Weights of a small GPT-style language model, trained from scratch on English Wikipedia: RMSNorm before each block.
Each number is 200 + 40 x the weight over its row's rms, rounded and kept within 0 to 999. Layers, rows and columns count from 0. The size before them is the row's rms in percent of the matrix's.

# q: layer 3 attention query, 96x96, rms 0.263, rows 0-23,32-54,64-86, columns 32-63
# k: layer 3 attention key, 32x96, rms 0.243, rows 0-22, columns 32-63
q0,111,240,291,203,258,162,174,166,113,237,140,209,222,140,149,205,185,177,203,191,253,245,187,244,200,164,206,170,227,149,221,142,194
q32,105,173,219,217,242,161,166,193,205,212,213,287,216,194,263,120,206,173,223,159,185,215,149,220,168,177,199,200,152,248,186,161,194
q64,096,131,200,224,211,233,152,217,181,164,228,234,146,135,192,189,222,199,175,182,209,201,158,185,210,196,152,160,214,161,161,255,231
k0,089,198,193,202,224,150,219,224,257,223,260,217,305,214,208,240,143,189,214,203,227,170,136,252,200,173,209,187,143,277,229,155,226
q1,077,209,178,183,202,242,265,265,207,202,195,226,169,131,114,172,211,172,159,235,150,209,164,155,194,228,204,181,205,165,219,193,217
q33,092,150,162,124,214,211,217,204,222,189,216,133,146,251,279,194,188,198,180,363,255,258,201,200,177,201,163,164,211,235,243,146,181
q65,077,219,211,233,221,186,166,219,198,182,179,208,127,199,209,195,180,247,238,180,151,224,196,210,241,212,292,198,188,247,186,294,157
k1,087,216,179,189,225,194,133,230,178,155,163,166,130,131,236,184,205,226,177,157,176,180,176,185,216,161,168,237,209,257,288,174,118
q2,081,202,266,189,171,237,150,196,226,205,166,186,258,221,199,282,205,188,154,196,287,203,212,231,163,170,220,195,232,175,218,182,195
q34,087,161,213,224,86,217,176,191,195,279,214,199,225,208,84,242,154,228,194,182,194,246,222,207,194,227,223,214,206,217,267,155,195
q66,088,199,199,186,187,216,250,188,152,234,252,182,248,221,150,235,218,161,207,237,185,202,221,201,125,174,159,187,284,108,260,92,252
k2,078,189,144,189,192,196,180,226,125,194,221,144,243,136,174,212,185,177,292,217,192,203,152,190,194,220,200,288,226,234,203,144,201
q3,093,227,207,284,220,281,167,190,239,201,154,258,260,205,182,270,219,156,163,269,234,203,209,195,248,232,209,115,215,130,191,207,147
q35,088,206,193,221,212,297,206,273,260,222,211,283,242,175,191,221,235,273,208,121,187,255,148,182,209,238,220,201,246,135,263,233,105
q67,086,167,226,234,243,212,185,186,217,187,190,217,146,142,165,212,139,159,177,231,176,237,199,154,287,211,248,234,227,154,241,215,190
k3,083,156,225,250,203,204,119,199,194,181,253,167,210,181,198,225,215,289,221,182,192,232,101,257,223,196,156,193,281,237,230,256,143
q4,086,145,258,154,191,210,214,208,230,190,216,239,214,234,244,260,105,233,179,219,199,208,195,202,226,250,201,144,167,107,162,194,195
q36,085,193,228,160,211,162,151,206,205,224,167,128,198,217,232,211,165,183,217,247,217,229,143,205,157,216,190,149,129,249,197,228,240
q68,070,154,257,215,202,179,181,167,147,185,248,208,125,170,181,175,178,178,200,218,239,187,218,143,176,218,173,224,131,231,137,176,233
k4,087,233,206,189,143,178,149,249,212,201,205,214,142,166,288,228,265,175,252,156,132,258,161,232,248,182,163,197,188,221,214,198,232
q5,089,159,173,180,181,191,204,267,199,244,250,167,252,173,184,164,229,273,131,233,269,246,252,205,177,180,164,166,187,214,223,203,160
q37,094,158,233,186,174,212,226,236,178,259,214,161,175,216,172,192,229,191,175,136,223,186,233,261,178,188,210,218,157,234,208,171,242
q69,072,176,263,227,135,234,224,256,203,223,229,208,176,228,152,254,199,206,224,223,196,282,239,210,204,199,179,291,202,192,248,148,219
k5,083,226,178,172,219,202,167,168,105,184,213,209,193,203,175,207,195,191,218,242,137,231,133,232,213,181,205,252,272,184,188,167,213
q6,113,231,180,146,166,136,205,202,154,199,194,250,164,190,214,150,205,213,203,216,247,163,212,113,240,140,197,245,193,198,171,281,183
q38,088,234,147,138,210,209,201,201,155,264,210,230,267,128,250,262,207,117,253,170,243,165,172,168,186,205,216,264,151,222,205,224,264
q70,093,222,156,202,150,122,160,206,254,167,212,241,181,199,178,183,152,192,233,219,213,180,184,192,216,201,260,183,176,250,111,277,128
k6,079,250,264,159,195,219,192,234,187,263,199,162,218,233,223,195,196,190,251,258,214,188,234,179,156,217,184,93,193,128,253,185,213
q7,108,193,211,192,123,176,132,210,229,194,166,219,199,200,162,159,123,266,195,228,279,162,205,249,164,189,285,191,198,287,235,252,211
q39,074,249,250,240,206,171,252,198,227,210,167,227,222,205,199,115,175,162,199,214,187,168,236,215,181,70,255,232,179,238,179,152,151
q71,080,185,170,181,190,196,217,223,175,153,130,155,177,189,185,189,249,300,170,190,212,144,240,216,170,211,200,176,215,244,240,141,177
k7,089,175,191,226,186,155,238,231,179,195,206,161,304,186,222,192,190,151,212,216,218,218,210,144,132,161,175,212,111,243,190,105,205
q8,097,225,225,172,135,189,196,225,205,206,160,153,226,134,144,219,254,210,273,234,220,169,241,237,89,198,198,168,207,115,274,179,175
q40,073,169,223,172,161,213,162,219,210,238,209,184,136,217,149,254,221,215,199,203,220,194,184,251,158,209,207,201,174,223,194,171,152
q72,076,197,224,181,169,162,225,229,207,193,203,161,258,125,229,251,232,232,245,206,170,175,220,193,192,176,138,181,166,106,247,140,214
k8,094,167,174,200,167,250,223,253,118,151,203,170,232,201,215,238,239,128,190,164,169,253,200,179,157,181,198,305,226,317,153,121,230
q9,101,192,250,245,167,254,197,240,136,200,248,268,216,239,171,222,222,150,156,208,201,151,240,204,186,207,245,202,191,189,284,147,201
q41,075,214,225,146,178,253,193,230,190,208,163,192,176,260,213,151,209,181,135,200,184,199,142,226,216,164,298,223,318,213,274,221,176
q73,094,254,202,206,165,207,225,223,213,188,220,214,287,205,218,289,218,261,198,158,225,182,182,260,211,160,201,202,288,192,272,181,173
k9,104,199,229,205,215,252,178,155,237,162,190,185,243,246,190,265,217,165,158,197,172,194,223,195,149,293,195,173,199,141,216,247,184
q10,095,118,244,136,253,216,129,183,206,253,159,155,241,170,157,129,235,153,217,162,247,182,235,191,187,158,138,186,174,241,240,277,168
q42,083,137,201,205,187,291,250,214,219,199,185,182,219,106,162,240,213,184,265,189,183,230,224,141,200,208,257,265,252,205,236,271,204
q74,081,142,245,125,188,140,223,239,123,147,155,205,177,230,183,247,224,223,131,211,239,112,164,198,206,202,207,172,230,287,249,218,170
k10,089,266,180,174,177,141,231,178,292,202,220,254,232,173,242,231,215,125,223,230,237,174,196,168,183,205,177,183,167,244,233,119,217
q11,096,199,135,159,209,146,228,245,175,169,234,214,244,198,210,190,226,140,118,193,205,255,233,194,177,193,166,190,263,138,196,189,194
q43,066,209,169,213,208,186,193,207,223,200,212,218,241,247,191,240,154,183,148,253,194,266,225,242,218,176,226,165,227,188,213,229,199
q75,083,246,198,213,148,241,162,175,249,159,173,209,169,197,194,238,283,180,125,156,289,218,187,189,192,214,227,168,254,239,267,206,227
k11,090,183,207,190,195,154,275,156,277,198,177,255,201,211,137,152,102,195,216,208,240,152,218,241,238,246,230,206,186,201,153,242,147
q12,106,221,249,198,203,131,187,252,180,226,229,206,247,153,200,288,192,192,196,245,256,103,179,220,147,165,198,196,214,167,294,216,199
q44,081,195,216,214,162,221,174,265,233,169,272,173,219,214,178,207,200,218,212,184,169,210,118,257,231,145,249,156,227,292,225,228,146
q76,112,166,239,207,183,199,181,216,179,188,239,171,201,190,194,237,196,317,222,167,197,180,196,251,139,142,219,139,272,234,221,176,241
k12,094,180,192,204,135,171,188,125,171,210,201,251,136,113,195,194,245,211,162,132,259,167,65,204,222,211,193,234,237,320,194,165,218
q13,083,165,212,192,203,263,284,260,128,222,246,231,183,295,241,220,147,243,141,141,164,211,179,184,209,211,236,218,231,232,191,200,218
q45,069,190,204,239,226,151,195,184,161,170,244,192,105,296,139,154,215,257,189,171,224,218,176,146,264,214,236,191,229,208,217,140,245
q77,073,222,195,298,220,273,179,174,231,241,247,222,187,301,215,169,146,198,166,189,157,301,239,192,183,239,208,197,218,213,220,241,190
k13,094,197,181,226,218,177,282,172,153,182,193,254,140,188,154,160,224,213,178,236,152,199,161,203,220,252,224,167,295,137,169,269,165
q14,093,227,206,243,184,196,204,185,258,230,248,227,177,254,146,146,148,182,193,251,181,239,227,213,231,224,197,206,337,231,167,190,142
q46,090,195,187,221,129,189,181,242,152,259,166,154,178,134,124,194,249,100,227,186,220,175,205,219,171,217,178,268,164,175,210,204,212
q78,087,179,226,247,168,76,154,200,164,166,251,208,200,180,177,191,173,233,182,226,197,161,222,227,173,195,268,172,294,223,258,234,152
k14,088,196,196,183,215,260,301,226,240,139,187,163,212,209,214,216,167,155,210,242,233,257,199,238,141,228,222,264,228,178,152,193,96
q15,088,207,257,143,212,239,233,281,144,187,224,167,199,98,191,239,136,181,177,176,299,229,141,191,171,168,207,200,143,233,239,241,173
q47,073,209,191,143,152,210,203,195,205,235,261,157,166,159,205,225,206,218,181,139,279,202,207,208,203,191,146,137,192,226,261,98,180
q79,092,219,193,147,201,158,173,201,181,155,132,173,197,141,175,235,186,221,228,196,249,143,191,219,193,202,204,177,250,250,281,158,209
k15,095,226,202,195,199,261,225,220,138,186,200,184,238,111,152,156,280,192,150,275,144,233,173,252,145,179,139,264,262,207,216,217,232
q16,099,268,184,176,194,152,248,183,160,192,197,160,183,147,145,187,171,252,254,143,176,264,135,220,188,229,247,227,121,207,251,168,246
q48,088,280,157,228,208,223,211,199,220,216,184,215,201,198,138,195,214,241,287,212,222,165,158,213,203,149,197,262,245,145,218,178,202
q80,106,197,186,189,204,191,167,213,147,148,170,257,191,210,89,108,190,306,255,222,213,205,168,252,164,230,178,169,255,243,209,185,150
k16,094,250,190,312,163,186,194,227,177,200,219,241,301,212,198,273,151,230,219,248,216,170,208,284,173,209,205,164,165,255,217,113,171
q17,089,230,190,198,216,166,166,202,143,215,230,224,177,164,157,223,132,221,202,204,244,192,214,149,181,196,168,187,259,186,194,145,103
q49,063,208,263,163,238,236,219,205,201,198,170,225,131,207,191,172,171,208,177,177,194,251,227,211,202,191,191,206,170,225,171,181,28
q81,080,151,225,130,196,148,90,140,220,163,197,184,165,176,171,162,224,212,223,183,237,184,207,228,207,224,193,207,175,189,170,224,155
k17,106,198,170,159,218,191,174,213,290,144,216,188,215,268,233,252,175,238,178,207,273,155,241,171,206,206,229,150,162,234,194,191,202
q18,081,162,198,144,207,205,217,239,169,203,239,206,214,100,193,234,190,164,207,230,226,145,211,162,253,139,220,152,224,158,247,211,151
q50,091,167,170,90,105,162,207,193,196,196,255,162,193,178,191,259,208,157,188,190,172,195,157,208,224,177,157,170,219,163,174,193,210
q82,087,109,176,140,163,182,174,233,202,141,268,173,202,121,170,250,166,198,241,185,222,196,158,200,189,207,221,180,277,178,211,140,154
k18,109,293,182,195,200,290,191,254,243,208,199,219,255,172,224,161,259,246,175,225,196,252,204,211,180,206,148,176,113,173,186,116,204
q19,092,161,186,155,161,128,227,188,236,197,154,204,230,198,200,181,213,180,246,225,266,156,156,272,167,202,182,222,114,144,204,271,299
q51,088,178,187,139,179,231,227,201,189,234,241,173,202,209,225,174,226,209,202,211,212,137,286,274,226,193,160,227,223,195,234,290,234
q83,086,244,118,220,91,197,235,243,199,213,232,205,252,81,169,187,226,224,191,129,206,154,178,207,181,110,151,130,200,206,189,189,187
k19,110,194,202,190,183,160,175,256,190,189,282,177,206,318,213,181,206,172,185,231,182,224,213,166,233,244,240,200,264,210,245,269,194
q20,090,232,156,266,188,235,199,240,206,205,217,154,224,174,275,241,226,206,245,191,250,219,221,177,236,201,144,187,206,214,193,175,278
q52,124,238,147,240,157,321,207,184,173,232,172,189,220,95,177,241,172,214,207,223,164,189,136,188,174,153,226,226,211,232,231,265,131
q84,087,292,221,197,171,284,289,214,189,205,224,238,224,199,227,113,178,293,183,192,164,227,177,208,165,160,194,190,239,187,257,176,259
k20,116,214,159,197,118,264,237,221,208,191,182,166,233,178,161,290,202,182,224,195,77,268,194,165,221,275,230,252,210,249,236,232,157
q21,115,214,210,236,166,198,163,168,190,203,161,167,229,247,179,283,209,219,122,140,199,191,296,238,190,179,162,256,144,211,237,216,110
q53,130,254,234,175,232,197,198,257,212,144,215,237,154,154,168,204,267,236,161,163,164,154,123,229,272,154,258,181,274,186,145,213,102
q85,095,212,97,270,149,190,224,178,260,195,272,171,228,205,157,221,197,235,177,185,179,180,241,133,190,186,214,146,178,172,235,201,197
k21,104,232,225,216,229,257,266,191,227,234,220,228,205,159,233,224,287,251,184,161,206,207,209,239,265,185,229,246,235,254,189,183,179
q22,087,168,121,259,187,223,240,256,140,172,176,217,205,148,206,152,193,117,231,201,235,197,166,179,246,207,251,237,269,160,220,242,193
q54,087,156,187,147,119,199,220,138,154,265,267,168,235,235,244,216,116,131,219,193,140,209,121,184,164,238,187,198,224,220,175,199,188
q86,093,153,167,275,215,229,227,160,213,193,194,142,243,219,202,252,219,97,202,230,188,242,218,182,195,243,173,306,198,121,241,244,163
k22,107,256,227,237,275,211,180,271,226,215,226,185,160,220,193,238,193,238,220,213,162,292,97,222,238,201,194,221,271,202,227,203,161
q23,095,252,223,219,250,178,202,230,147,165,172,221,220,174,162,249,230,76,171,181,165,250,171,176,100,186,204,208,159,198,172,186,200